python train.py --d_model=896 --n_head=7 --init_std_down=0.0 --train_tokens=1056000000
Each number is 128 + 32 x the weight over its row's rms, rounded and kept within 0 to 255. Layers, rows and columns count from 0. Numbers have three digits each. The size before them is the row's rms in percent of the matrix's.

# layer 6 MLP up, 3584x896, rms 0.0691, rows 1304-1366, columns 672-783
100:131104190061102119157115093099149134172078114093126075092143094064206061201114127087074085120077094051199134123076172185168123163106130120139145151114135150129131103121126129132129072097098141132121085120140148118133122168163102079132119100175143128128166146148113145155189145124143121125133128109120156109089133140150110177115168180124
097:144073151141140122127108159094072141065113131141129122094098096116120089137114146118139122100125092100128090149123110115105121130140156063141150176119085132179151125146123142106153117141116085159139133079134147130160169087104091177110140090141094096164097133152097128162122198144178113100115129149131160136168129086105103122143191140108
102:098113094167056112143106140204177093097141116114118135125130127094122145107147086118148107132096137139115046132162148099077113170149107097097074156100101115155153121143069122103153153160124158107165157127118099086109155121086115091154116139158193172150166144083131146061170197118096170134115156151128205082101135153164093131071103098099
131:141161176094142090162082124196126191095151107122162152112160120107161104159158122149101090150073159188097134153124122121147115110131123141177099087159126101134162156167153147084196126151131133157068128190218141096183170129107182153074075070130115154103189146150170149119060153194144152124140103145096087135132066074127169150122123129138
086:111084127090100073091179155121190101151111150198114147122093139147141115160147157134100171145127126076108113128149141060145104129137196127108076102110123122118101133097128137134096124091113084085096136135068089168085152144123082068079151111085185090164210130135195136098126200156113174134157149122086080159132088094141140158139131155153
118:101127165152070150112093180118138172131112124115148146101105118148161120111110135119190136122135113141079126129117112109162124113144116149124117124162166184104088102132113141147078124098156098141077185071093177179102122087152130161124147073157118126113164170044092168098062143153189158087111101090168122025140133132140115127152162142132
086:140125124117154167104120114110115110128097103142104090203087154113143113090163112143125110120134046111158101151108147193111112173128152137111112161083121163156114118101156112116123065168129174109137103151161112100111115146176128131142144064144147099168136120154120104121161135122108111192128078105101109094194109130173152195164114133065
103:102099108111113016140164174129138124158101197175057160157138152154135099144142059074149145107215184145099150121145107152130138170110168136174147102100129117141162139077135047169087164058074174174128130109128168123135134134143121146132118171175127104165119162106107111178142111132167159092082063138112096140107047117142071173139145108167
092:124144144164112110146121102144131142148101122112084124108154159166095148095183084135123136142126156125104123153150120186107130073104158147117176145105046104128115080123090171111151124186176126070147153146165112153077147118145097150118147114123096053131176141142141129158137134094139109177098139095076108166137124136088112190109128113149
102:184067136048132162147177065173201098052135118132092126046150076117136166064040124148133105069145156142065188106147111169122124129149152127183086109161098171077130111132079146090161137173138091117109152135106130089099116143145166089181100142130135081151104135096109162177048163118152131171135120108104128158139150145121169135059105123155
111:091053175087172099186087161110117127034138124141153142114100097171087160115072158114101137077087143071096150169165087103200108084170154190176144118162169137149141141096145107155140155124115091170109094153144139124155175140144150110139110136143140155161150175143139173101112125142169192108103107094135194137058199099080212108109146139074
089:168166099163086106180105128062138148136156129215171091167139122153119111154120123080107099122117182140094087134149110152112170137127092081151125141148128055148124139121140166115116176197145174118218189150152157107145164161114128111151151107134094133116093154127148122117142096147125088073094141156164142098106136132130149156103105166183
095:123121147193192215105154138175143089168085141101093159155093164122120106120219107112108142134143105108167135118167101131073149135149124166145114084086076124113170103083083116143182134085181108145123104091144149154103138126144060101127104136140159167127107153148077095137131088147149114137148112124115117180145079117138141143138104124127
094:156196113141106175140097133117064101160139157064072148126164138106090131123131129081081119096127161151197163072103120139060161119090124134129141165119136081097124147168072146123132126141093133131073149159108172131116149183110147137202147093095107137041087127070144131127159073144151145178133163150124156113099109127155127137141139133137
099:150159148174173155129096107141121100071167128097135142083141158240142114115121122117130114082146092126135086099128111122125136133159109160101117158139083136082094139121140158102124083121128216135137140113082200149163145118153115105113141157151137081109058146155122099155139102093134081177190082091136142034146122086116151133097175068136
113:132152144128026107093141100108108104073151080150203097136103111137110139154117117146147157137124089164147068141111078123202155078109160097154103126125090165106069117141126150126141123156141167132189134131086133110130145138135141115139159168163116096098146139222163142136135099163133155127122109166116145132148118137147065112154126132140
106:098136070174152066118125109121117117112106131134130136152067116149126082137127067108108188120124129140124193147138128091110119088130145074152148123131130109154129092124158120162105102085137120077127114074133121102162137182119115087117164117133109117123102126116143199135139148096179161122111129207072112140100128153088121092114156137153
096:107130146072106102086070111088111168126094135128111094173108110153181154157145103122147158137133114151067142104139139123164148143141158150109104133176080126145086068120091108116146103165056091148177142186126114098129135140187173160086151093139095156096120170110129141168147131116149191207144085129137133084154183076107170119201104146157
104:131089077141183106128144134092151103107166103202128100134081091095163115133139160145121133155097081130162097166134175144138153124133052136099221140112100128098095058091076144193126209066127109112096087114074108196129114179140075145118165118102127137143108150092117147112143141153160141091120122109143088169085067145130194145149102162131
098:163094169139106171126158086212079121139125113127071086107146084151137091120155116173155142122128135131093087135109089091139138159143126141104164191169121118139126118122105083185158126125159139160116129097107126199145173068140128175074129120161099088114134148121132042114146071153110146171181055129125117098163158110099124150076114094057
101:138090155096162184164118150168131132106147151179117125115176130160157096170081141074108176101105087089062064118168102168128172101075120122156080141113136129184093146057174115096145103141110117194085119095030100148182101126167184187205129099166107168175152144164170110109115078102147094129112152147151033109136134170157072085103112168078
097:081127109170108158136113083080177088132179132084148165125079161146106128116142130124116139083130143165108148161146169145173124091113143102090132125074099130150085144083143148115122107105061124115073065105098092069096173122093171160136143163100155165144136129126152167132154148147105141156081171110174094113132101116180159138149120154053
090:105130104108112124122150168093149110102173082129123143089121106108104134105185161120102160045125117127133188124150155076129081155109057126092153135150084129109087151147147132106066124135123132113150080131156169139097083131112143135119093113114201084161104076132152080144143157174152127134122081097149084131162140095143106153142096119195
097:133096155109120127107121123124147075127127142127132162124111178154152143096019170144182131136083202116067161158090107143142125108177119152096167164135128098084152137038110135169088126035192140134087117048219153149129209102090094147118144108098139119133093139144203091115038094107161117129107175128070122096138096097146140119146162120122
093:052149131112130109138121071096088123066076085139143125164088113150061119123105112122149144111111121074134130165081147167112132031168161107102110145121086102158120183113133152142081116116159186173146127109119127114116153147090170151109169124115056127133118117098123092156048065177105154124119094119158161176114135104131110124112155163106
109:084151147159182130147132180111076115100188109135108161121088122092158114129215156094079134144120121198098158116160120121128176082188144136126071158105115148158072159152094147170134158137089142128145110122095149115178200073124101149115151106169106118172161125144154104119142097131170142132134150105079083082122149126136132159161101124115
101:194074131099130167142113125156136111118073098182127079122115133112136135160155098155148130163188093098119184127114097141099137074093134146105105154165116114110128120230108128088169122102108141145125128091091206141116119177103059130192142107137088104087138169112091127077051160110163136135165136123084090126096084119100176124121106139092
103:162116087132135131097139134112161097135092118123079095188183136159157144116123162081069128156070120096099095148087128115127088183148119088130086141107121061174070117171115098140166070172100075066174108139146174105112128107131089115127166124168125119129084129111172147124102154142179123172116125145155162121161078146123121156107200125126
106:082139140129134114136038189162162142114115085147202170121111140110104124130056110128126149133098105152104130128086140127167126103099132162132142199124129135112076181146123144094137091112107139154085161155111147180159131160073095054133131098103071076123129093182091080103117126090145127147076084137144166119103140090082129161168095195112
089:080103173122145099121144126105109083135119130165216111147112088073129075113129166111168149079142225112115137118168182069158195109127136219033147087149181149156105159127146114126104106132096110170165117173108114124121162175167114175105118063159138128127216155125091133197123112146148166130138088140205067063133160112105160138151084137124
097:142157139154144142187083139152104119106171128116138144110157080147127163167135136120100131142137148151083142193073083101124166151113158128115125103166123092165152150065155163139062144171133124141094139143158088098073146077160068119139120079150106117120139084139059181102101136121159153156134134101199124141089122166184133106089105147147
087:114104103156119086116152170156091121129176132200202104090163153110147163104112096124135084124168116122126128144078098103159138159072193084119096148129066197101158118132089126104119080184155126140159125119152064147161168088116111178172110161128105163102157137114142121115180116128091146093155082107143119177131131152157154111088078144112
114:081107174051122068106137108128080125131093119127131134105158113134117158120163159144161107091219059119119142154170167159133136155098123134100166101162151099138153090175154079085153121115170168122128085094080169105147145100151129143121094120162152162090188098107147137128087156159168125093088128102147126099192108090082140158083140112097
099:140105146092161109140118116123105133134082082172087117145141128107112112111113108109122145163134121106112132136089128116145061127190150153151134099157075067085148135122148145187093136106166164129163127180117118172093095155156126205168095183184180167173155107120119117097127119111126166147140110172153171150099193164103088126132134120113
100:059109107159158110130128159095101118105180101151136102125157095117141128116101108090139161175092123144109155155123173094104176119052106163137147145155147122138149108128140108096125106103170143143056125090112116126165190125099120162124178126166142090160169176122126126122149114099129093139146111120109168080114100117188129173097127130129
101:130119043123072128085194132154171118093151162120147111128204142127179131088092124146095148149172134181045124102189125089169128163128139124098163168118161149121179072118147102140112156093157125146068093157194080138110139083094137141121130131134110149152153141107137137133161134127185057157141110161146115089084133117142131094120144109153
092:134186124103141083161095149168109087179101137105143142095171156172043142098132164193119129100124087140195164120169158148101084077141117091108115139099137128076139124184138062147149101086148157107153090134155141078098155114144121114129097104085108182087170153184146142118164157159161139090136079202181153148138050118127103090086180103121
095:195141154138161116100129149126146169127083152131137132132117142126079130156078118058124129177116163097154155137109155121068159113119107120144124110149109102158144047152061122108106173134112102172161113072082180133152112129150127130070134161100174091203154201124125142101146146183141123119159133165087101175099194120142122116126107102100
100:127127111150119070080137099174182088128144139118174085151192115142108157122090136195143098143150127229074113164069080112136101104139141124132133102116122096165136117095132133133134114154179143099111189147102207125136117139071143163080154152183082129157170140143140117153159106158203163067146111093102142122206034131148155130108182153091
094:134158173133116104150096156145103119161143108113143126130082071202136113134132145130166080151069123134153127141172190146122100162097187074080137137084100173122096119126080085158140153181140134203134153116150175120043161131141063119065131116106128148140139093114084172091096120089149096152101103134218199206199165143167186071173157138102
096:141103082177140112103114163164156140154107107142095131111121120095166108118138169078198171094111163118086096174170140171131136136121090165078153141179090080161138138107088087171165134152046154125150108118078115111152103150139128200167121116204152116105100100127164179129152116110145095109128165080062105119120170169080155163117121131151
094:112139178135128142141140136084111135156115192127149163149139188093136134053145165136127171104105152112163153127136162126103152134127122134060132194112094099113153197130146124159164152171112144067136126188170072073105178132115164079171078125184124163062114124162177152152054161167180170129175121121084092116170037168170081066139109129169
099:118103092128114115146131129148129139132184110124168174131134115164119101086124135145125150161115212137195195130137139129152117053083222124035176041185119110146108118064119141131114090128154062171112142106097105125120169130142127073191109087046135128155068201132117177186124136190169150080055084125139157102182144114174147131111112108167
104:167099104069154201136147133179146130166081167104153172102103130157171111076098107107169041114195113132164138139077170126128152136108127147109134131193144111130165130126139086118152134130180130169184122178116140057110156103139109187116207126168134144100123106118152129085128111141094144114116106189076121153129090125096121134072074157143
125:099181165165085150124144128140142073180079148113141109174082139080098132134150128149170152105179089112145138133126134128164066127129080120100078102128101148149138137113185139155133115115148157081118099120060093061076147132094148085086155154127120141149159092088146140106151162191174164073138153127119095141108111106146134176123131125139
100:108143112135104114120112139154107156142141098131122105071131088110115079135134168146100106131114174188113085169141165158149128122148095152178161152121129122109104086117140183108120152150105105115137142157056150124157125142126153170083147114132145179091082072089165102184091133121103158112133181101135108068152105145194149158173171129100
096:060157144136153107128091077144129081169089134147110121126135114116128051152094134179088167160102123172175117172143106096148080145055159116064093115135132073146182057161176255131135101126088123088139135166119142160117068110092143065118145104148142162119117096138086072137142140139113162051110110138132165192099156106102109143082119135131
090:086098207115189197123147075145106132114089106104083136157151172168132131092153177158148128121055181116066099118126177107137081124151087124104163125124085094084154160128140152144130147074137209136083098155172103118093189171076045169109190106106060171104106128092092154128114103195161123152109140145172113122148127091130173083114133079101
094:127130099110157153104098083073104147125155109125138157148073175138135105173151091123168097127116166150136104141193155165189068212095123112108160087151135102148126159145169071126172122159147151117110187066109086140193115108082141110098134083111134084098136141143123128073104167115068131081150123158086132100115087120146122085159122155203
108:095129128124154150105137180167117154175163150108103141132198145136106142095098149140172126067112101091159092167162156103131148111148094133100157115166100144199082111110108146127182087188144116155058078174103118124093161122121168164193072144167113177174174126136138153171146133140113081162188163130073126130104129166175141109171122147125
110:153175095197203158143120111092139083125138130115085120113119091161114082124146134161162119195202153117163163131147156071147093070101096123136098158155074040129138149120193197192154078128109160153109147052153136149142103122094058159106130119114183163103137150136141184186093141200138145075104152109080128089131109128176144150147118137115
102:132125123072119141128121121129103075126094190097076126122072081153151116106141140153174108094087107095137152154117122132131138131112125114082158157184154161072104098181138146130114066109133070152131098150071103120107086125116094121110154167129104118122172162157129086039098126138128125164120119100137130123098116148043125115170190122137
086:118102106090107187141113139139150089169179095119129176063143172188184124159143143130138136116129165059109136138108162172141065089132144157107115093147109130124188207156129157151125130153172119139165187122203110116166145130152150138136061161121155082197076178124101171139099123092060156126093105143098126118039183133161120088151115210146
098:042106206094143120156097184181190099102116174113145110124118126095149145181142154130111140098174104136143099159110104156129126146094169127122095153150106140117195121090097101109103121142111121133149149095145148140134110089169118170104135105122067095119147107097132159159158170092177196114154098132122144145158145141084144159124150095106
120:136036128172122109117138128138102113141062139109100154140121155114090091171062140067124126171131104098148178107141117060083188085083114115120146092117070148139098146154175097111064096109132108140124140093132168157152126207114137137128140108139138128096115121166120138102085120158142115147162076131131127111132145127147147083091116145098
092:062129112105127120138128170154123102115061136090155134134112160125134090119117128151126104160133129055155180157115145094068113111109118103119143126136125097126196081120119140122144114120169118174139099101131103132156158121185143089140118185142190084134088079131129140224065115163123051082122125050093130150088133160106146143072118136172
105:119130143158146166151118129174142162147113078089132113147164157169103161130097107137127153114096101187143082097139111142159174114147129107084062128052147133106103182086118111150139164151093120141204141110147155129114133117145128104133137083146107132086143081117105095201114124101180106174174134109147149118105092119183111143177151112093
097:099144161108116106118145061216181147085131133162101044130131150079122159167128125138089125109067129183132103153138094156132145116174128146155084136129117114082132103144135115089169102119166079134151080096120131132169169125130107167119096122136158105122117152129104136160122084147144061106147158134106133114181124111099158096153123094104
105:146093207081162158096229134154111216139141151204104148103135160142132129141130172118113136136106131119097147168153175098141123172117154147140117104137110150144148138160096096218110063125181099148127128192137144141179102111075096120097145143137148130093058139106088079132136135151137139069124106091144152108151189215130142111108119152105
121:140135166108168129160115133110112160107141141179146092142142112160118144137132128158100143163136189104101105133079140145211167117135153113128154133136132080141149116153079143138196081147188109103043070100116143167143125128089181104161194134076138178138067107113098147076091090178142132081082094120156131168138168116124181110138087100095
099:085158161127034170136116153179156194089144103055159106158135111155162149109159121142108080143116138160153109174132167130138086146164147124064136151116070154087132098097064040093127132140160118102147165187143073070115155138135118135143185107124144118061125161158080143191125127154121143097156135167115197111136088091123114135117145150100
097:101099187169119078116142102167047137120198136142121193115085113120111159160174097205150117129184118140143149131167143129091073156137154152165204111149096102134117185104123190112139119142196130145118103230069066146139124096175142186078120147120116113137110134132103155129173125174097127171132094165143108129118091118122153109146141126110
093:118146136117116142159121113161080080160058132151098169074092158110094134064175151161140075052168123090130140144129083126118177194147120076116155120167132088109118144109176043123092138140119187123039106089197104134095176078135133112127171130144146120100144081123122098200131150079131134134171110087137112068176124144176147100119085130108
# layer 6 MLP down (transposed), 3584x896, rms 0.0531, rows 1304-1365, columns 672-783
102:062161169172120142119151120107091144117148113149107130116138099079107146106115157117172096066203159135117138149139104100121133096143119139118139089121154133138113052143110124086155146159121155118152174081123214145215078133101195151123123178097097127160098136032135150070150117115100146053096089166157148094134088130113157095166111105157
101:109122114108117169150109157113119068123123146110109097124153125113162148164113100078161094115088128064029101128152126181142142122165197185072171126133130186125110156128145083182091124143122150094138152172086131165091125110114097154110079123115149084107148187100171110157153154155113117173149122131151125140166147112108177127079153150129
107:095151140122144113151221113083110159148125113165098150191096153176141112128080118145104133147083124123093114116145083139152085175159188178114126072167186090100104112152144136124187171196110168154125120104118083130098104172169127092107118170038136127171207146101130140141053197059110142081138107118076086105145202114145255133080102115184
128:098176154167067108107135101065116152086083142143134140102116110120139141106168156149186153162147108119105114075131065172157152084128041134126127148173148112157107066114137163095133081114135120073116085097135136152061181136096108127133096138153124062150122147125124120154120092068145052149150071123156129129124103072131204130122098147090
089:157109078153140135135111079102083086120128153128157139115073112065093122181134112134126103170096100214147125123126075086077182085082116162175105083087125142211104093093139130150199179107142088111124110141142065099115129164137099117152169120139111125159117159126150104123121086165070143133104160156136124140179175148130136208126163098148
116:144136037176113144130047122153102137076073129170153145177157147133155137161116130143164163110145159131149118177145126139200084157024135143149130123194130183182108206048097093137111123157122107164155154116117107151084145164144143131186164206093190132115188124146157162148168121061142071137184113163136192192097109114080201041172131136105
085:089166172170126109120144110160176126068103150107128141122120130120124165144104105041124109120176137115099141151095157122125154190066095148106112142106107167119103159128151158132113118093119209104180125128146158098121132182087128113138093154155171105130187130151088170125132145115119119148154145134134096107095145124151149123111174173157
101:098119159141158104181134081171081070141097151159074108178156083135108165072047142137097107131154191087093157147093085130134121148114097165126093127166104130129138142132164144130164113134126114123092065143160125167135167139094121126172163174110182078128168148147158129115093123137162102119161103094173084164117117112105128147112130164140
100:157153097094141167173100138131107173076166141132207094110126135078105120141141136114079108173128116151102106160127165160150100130121148075103159122090138153112114048164132217172137190106172178141175098132100197053184124145107102075132143166061219159181090174130165103088121196161133146100142116180068134123133141104111098191100145140161
101:129119125099126082177158157134150081167157145085148105137143157159132142140133117174156139122132113113128122145167116066095191091176148106133132157052175101125148119128158127129138072152136185144137162121132095147144111130129134121126133094108100080095143058135082084076109062117113156121137145167061148133164117161109120118121138113112
115:120162121181103164093107100174119094078142081164124088108133140121051153144134093168149119161125080072101105121136113140123130112130082105176128119116148097141087142074115215214142115150161123131103191139115120122110141077127087115136040186116160183172122078120126131094162113100114109127149098132104166089099122135156100192135103120104
088:069092093129143128090168144151072095146088133104164161136149101130127171137115142101120087157095137115127110149092143102126188148133166135149113094081149111084102161152145143071167213115131086137084138048126161160160056104139149119065168172140174126179171100154092136157124107124096101192098132041116164116139112127200143109115153154123
096:116109111122181117134160128116046118172062185155119160151094150111153127151123065136144146184129047190149186141116106134110117169169092107114177136163157096130121104147153090148081137147107120142074091105109121144150120108146097124147154178149099098111120156091138129117127129128139078095103065200115120140144178133127105141116107131107
090:141206195094118097140192180072071121152159103106195143081134125144128164091181110119109107114070131128139116174180059105182116187131144100136226154207134169134086073170111137127136129147144174125178124126112116170143147145141146110112159073132128100143120114127120102140098094103113080103125108112111107120179152150145111131108128124099
102:124094131191109124121191104062119132136163081152081135144164164136122147084161125127166119165104101104143164175090064122105150133146128087098131205126191110113112148124138118129121136133150045108110101141198125130094112158129144100079110074069065173089151167073149173090073134101124186116113108116145131104104135122104118157118155160125
105:201133180103139119178131084159112160164150143142157176152176099164102133066081131107076131064189119143148163109190174126172106142146166086171102145096147166169141093115098078155122087170143085076135077178160107148125141103078159142054123061160127097151135136157138102076156087106127109168136136132077083115119159170152114149099136158123
112:112100195152108143212156100113165161183117080087125126107104117088087100118163090120086117154170077125181118156111070103161079086083199082117159087096160132133110111126142122178082093165088157222123157147102057138150141101101101092100107169156123101171098167132092120126195142137123103139138127061120155059144119108067117126130055124037
090:127072143213122098172144110118143102139141152110133104100089064106088118094129169087120133134212091080105100138070125167133058118178088149132086089116185180066130153106187132116080152145201126127109079097128194094052106127089186122143129198139090107126126135129137128097101109123085062098079143112121132123174133203133141153086109115104
100:140189082069066163172090114120089120161122128161106086145183113148139149062129170086185154132117108156094125124172161155116149152102139110124092082135177125146123132093150140105131127093116025143122104074128138103118121157135171096180143152116135151138149081113143135174087123122126101124124154134103123146158159158143082087168150108138
094:099099036066148098112138192099058107153169123138141149123156171086085103150138163129145184124131135137103184111112175147103128131114146151145153149161135115098156171128070088061124158056081137107109130168153152167087115146106135125137141174201094136150150138175130099150172111147117124111077182109151163110098150097149133073147117160131
092:123159156151095070146143137094095199140132113162119158155160098103201136104148086138125160168096078112128154106124095157157120229177153115120162137108168063144148124146122180092160135078150114122089108136135147152157157138113127111134121093162098048093153107148103127149137135158146106119153093176115149142117094177142114145129113155152
100:148105136042128118196157127177126101048122156154131127115116172162081125136154118159089144102159155165135106115110090070108172108175142075188136130081130139202092131121201168157127129149127089143186183136102182174122149133150087135128119154131151132140138187129158126164155134088128088115129112154151128131105115110083104081137124094127
094:102125139190135103148192160096124121116141088080131112144105151138222113131149151174136149125193135135126137060103140077093100103113155156113132141135169139163140130122129112089129111111128171122135093154113121083144166136115166133143105094145175126143159174060113094118180153169125073140215164150176097155132115139102126189120131078104
102:108110096113084125123074112095130159103139163103122185179131044169146159065161150120128117119121116171104183130191205144129124076089111104160174100120161155109126119119073122080127111179122108143114167126189121063034129139154129122146141143119094158149137157149122118150157072131115114085192102141102142071146151112157163133115127098123
092:180090107127152123117095095122127119176129112103162157105172118064105079213099148112082150139094166149152135069135167137067114116141142088115148167124108145143111126131190129091139180072109142147062115059116099109119166128064097127132080132137168148146166159073169080165081100130106143125139072127138148129116173163118137152135107140130
094:152129140121151137126106120104146155062156111202171139125135118166094172073084122130154132138144187138116127110114142109107156143155105167068084107099127026152116151116126103052078092050058137142219129108105114134076085108145175054127115093163159093114111130116097196110144120090153171088184161154081105126128180095105131058121153121189
089:109124122119109130110153135095109099153120100084159136198200158130113089088105131137143094147104100099168140153090108185148114169146121119122138092132144136118115094104200093169120155123099157129148127135197138135134093147147125144114117161135114060158125138169119157142165144176156128163098074162081165102118107091116100172133142170173
106:100102190053144119195181158154156072147098160158155107133134170099113174109152028147129169118130113155179156078119089063166163141158160158074128095115086167080108127152159151093109155151180183135203108183125099166154090168141130151085120103133121158132094119088118160119147109179093178125133165105096085125136224137128171154168103168123
094:140125099113097140148112065114141096156136130142148141093112111121088139087169125117100104108130089130090082146173207139133162115087162136159133144152159149115080076106169130161185078085134124156122139070175097144150161119121139134121129181120124121144134061078150165134197210141098120144124112128074197118147060093025128176183159119115
086:146115117087117132124094144081135072178151143149194099077164163111071141198108168141089174132156174094108086084165127122182048096117117119146184094167074093184137147127118094094140102115069198116173171147134086144130146148122143101167130106130239130134118177118120106113180140147041078087222091099139140126181155163126055102103148114102
102:201139124134100111186125121022140056107109066099119073144104149093154098095123093160152143190127121128194094137139164144168122139092150166137142143145135094117143159119126110184139169164146144082125192121142165146131159166090143135153114147142118152132137133214126162141126167155096155134096108134102151122106084154127154100125166137088
086:132120109069156140119112130125088120158150199170156141111099099050130129115120103085127095099184086121121084096137199098124112092126113122119131169123153107135115111113155131109097181101133144106104114140094172166171132085159134103134115122140112115162095091124119167081099114124131074141121139102120065167126136085110143146176176125102
117:137113122120145097092132132165102099127166146140091101141155098151097131108123160110137128109145116111055128190090143126135133096113100138120139107147123153164151113067108083134121119122124146082161105151150145074086139100101061117117127134090183127143167115168140088080097064135100148149144196075173174094140155168120133166174129147101
096:096144168118123085130089143138114081137219124164175099101187122129152147109162104172153121145123083109099118155147125106095103088073158039101116164127163067082144127085104093157143139134137092114108192108127066187158050104107073124124126083135194133067160146099169139112108153110127057136130114155143104115161120119195149103087130116112
104:144177118099147081147145146100127081114138159107074140194149080135121106104122137083073124092143162121157137133108156105168143102090168184204114135136118118152141128116187138137150110054097170153089136134160125084125058123131179075152090095090173115128099138192123154131051116161106175105083141072121089123119190166127151174158061127122
106:117099201124130115138143216169168130067112101153156126112137163099085126107133101151134123151142156133178120172127126070083109098135103100123102095158019138108154090139073180078100082155107183162120135173217194137172166119191138124110167128141124117130074104139150155143107042128174175145173078132110116169102139112063091151134121101082
092:101105118090099138140194173168119171107126114106115098057169133136124112112165150175130121125142125187131208209132120127175132102142147105135166128158105108084141102184118129156120143099112115171139146138161102131087144120183136154099091102112100125103137144176103099114146099141147106151154115118054147117089139115130144080131143149123
091:136172098119122126122155127152103140121113118143119137143123104110115098072138120120169114178124120165100141089146095111157145109119148117100139124129078138092054135109147127164161139077126125077154121113152086216166166117171163105151111143110145080133105134126171118161113104094164127166135137166104125166134099156130164136137131181139
107:176148148109182139145142123111150126096116139119109130127112076093085078148126097160101107174121171127168134112140114157115144163157124118150150167060113150120104109093151186157134155073075140160115094188085099102095088127086111135122084136149123084112183129073078118158119128094156136090100133129091118076142106160050168128144127132132
095:177102107154138143187104100148154079112136081087135131148111117169136098148186171161132129131133136185153140137096148097084112116136079104131103087122055116154088133122204106088058077161073073123137136084112094110111091143129139124081144150120137146150100136153134153103094135132145159075159132175178155105135156153158181114159153121128
097:130152151085127097121057122129102156094162133128188123105101065094168157120155129122140196084110146142177150041121161062163136104153110157141121110149140079105129174122140145101129136201108097104111101083143159143169148124179141105135129122144108148078116136105092081174121127170135120096093109187123095114112195080139134112150159126131
091:150110106129125146099120160117110077140145122067112136111125121054120150149144104127128131138127104131088051113087115159167133127143099164189051072116095138138134073158206170135150118126122159149134162180103115102194102112114135087100106159124085114111145114149161138123137110143144073154082138127135205115149191101078073143156159070112
097:139029140147144132124101150125196133118088076156192110129130132028144112163100142147097140168143161113090166059140139101202143133142096160139137115152144155113101149125170121126161161141108125122125133123152087176116138136168180111128182148120075085151177111119150133107123139161137158123100186082117191070126133103111127090131082164111
105:111166116148137111171147111144095141105168096147083060157146115128139176172151146086188096119168135118098161061105144104135133133078099131152129105127100160152061130095137105180117149139124125096136104173121114162078088100088118097130192123097108086144147146153111090136106193161088091150079140119103139096145143101100085155150118126153
131:172128135076089124113126120084092146139163120180174120128150114129068079128093089096176110089096114147139099093129086099144120138134107127098136164143110115142093116054067138153078149114112142111057171202122119142127078108126118154154157124124120142101100163179130083136104085118114154133126151170101147132133120163155136090143089166119
103:081083082152135139153130146169160186094151119132104144156137179095138139132150102108145099110124135177121193148113128055149137101102197149097189130178095132127096193136168115202129060152103123137093105106109141120106101160150167095163139121158096116151172149124154122097097132183154147141101125137107138135126111098137142131158116122138
100:140140153115139133138093077120193177175149137060096172120125207132127111140116120206060133086195102119100133140170179121174175161128124138155130103154137131199119109121073153126103109128142128150175103131115145152114178132168125129133128108137122089148141112130131111108123143100066092135121057153166167125167142162052120166097142149107
090:160127094086106179090142121122175102161211096107135136143159121145123112121143097159090089135159144177128152192119209142132185128210067148135150161191136096152093137104139097132131099168125085150083107143149114115150133104102147116128068174139128097127124123115143111085109088132100086136111131078109145190117143150106146140107154137169
093:147180140104155182177152107115133147109107125171097116106108072094131163134110227141132178116136199119101208126122137170086105142192131096150091167149092152125102108140070121152106123122130102147094117168136114168118144070126130136153159158165123116109109144172131089138116135066133144089069119075132172110071124074132143133093144127151
110:161119096146102175149158110136182104092166133102134077113063152140101119149135165108149110101144156124119146113117113147135167117135148114145133108165116119166168128116183087151167150132112172148112139113151141133056099184128152153165138158178112121135181127097162101135169063143113133085128100141146152053086091152129131094114157113119
109:120123125105196176088134092150179106097125118137142113094110100138139138133078173103147076134117150129075092129128072121081131170171168124130109154168118131141086132117134108138152118134080087119134121129137102086078125133095021052128158154125090117166129118153162093107128109101041145158092106082144140082105110184158148125137141132096
107:133124100125181087120106116121122141167118146089164113126169106097158125126150200140120123111115116111099173133175172155149124113170016139123166146076101150082168181102081131163129081162172218087135126165182113086161110129106088115102159118128162133086190136118084133100193121157143138091129143143136095153101133197175158153079165151100
082:150163134143163125109063126159139163149207120051084149094124101153118108100151075199159087088093078095080140141106120099068155100116167123180198153117103156146075109088147193150107123127111162096154153139109116109129160104102149161125182096112107140099122095127146117137131175077226104103127090123160105067101099116153094100095121102185
104:155123077134123190142151137178164158100134086113126097150123110146116131102129120114097101113129141116149143130147148116133137129111099118103136150063152165123103066120134172160123135124138124141136133162094079098135142160119058080093154160128108140124093135087139124155120149129138149101118128121105175096124110144176135109165181125145
115:124102131151162106143119161058125159129158112094133111127102116066071127169140102053089148125091060115130145138164178151094158159116123121124151087189170155085092091161200123130138123086099115171115178109096130120112130115164074134157139142109107109122151135165140126105065118125093114111124103124219114134142121144134159181100079113179
093:118094105082108231168069129107139148124113115122106132136151098093157176122080198165167169112112123133119124077138096199139100136081148137106134124116139159188118127154112151096015090144093121087174162106166137134197102059121141113090145124156076123141044156127047093079165134158128121194129147137141147143115157118122135226110119134155
101:153095154172097143102160166116176144096143124102120179097150122096110162167182114159111095135058116098109132106175151159097106103101105128127124131177158127167087093153103147141062118085150160143150110102127158089081127100195142109158133126083160159228174152131173156159126155132098125112151168151136181143143185151091181119105131178153
100:171079149118160134061134126092157091115124175131113109110112120062113170140162083128114123157143103126132090143150141118096152130116133164105155164071149115157118192157117147081156099170078131118012137059124166090084085102144069084033148116126119118129157128144144115193052122094092142210136088131067142139114128150133146129079152160140
112:143145070160140164151061077083066129110156148087076124152062113160139117152155131179149064142146191120125096140079232143141128123225127128114106104131165107139091150158057132074114160181119104101139164095126183106167175131108174159152114173105162124172138106156136126164147157147128098126179139151143166179149122103099123089092034164156
139:125140134115168116114144120172151090145133087150162117088171083100197135163136171121139181163196104101175130176115114106176107109159117096161106148131149103147152153109126179162181133171178165077090074132119167150169135089083099151082170139128122120132081156139094091106136056165124172089144076080145115151152126128133140134105115054139
100:119165075091146169136187109105128095124146141134157128129094188076130116087127141121156176136167155125155181137127039155066196131104081122174120173144119139159129180122094112119116115117117132107092168135080144140075117106125118102111122136096141179094116158102115088123139089185112209101091181131168171126133143122132162184128193153141
098:121100086114156085095136176094171129110124128167098156151158124090134134114120131141142197041192201172123106135077117156149136174162132112119194077110158128145043178116125108137077193104135052156118115086124178149100129099146113132117095127128068113129084115140139130123109102125174149093079199126103140114115153150143109158046118194086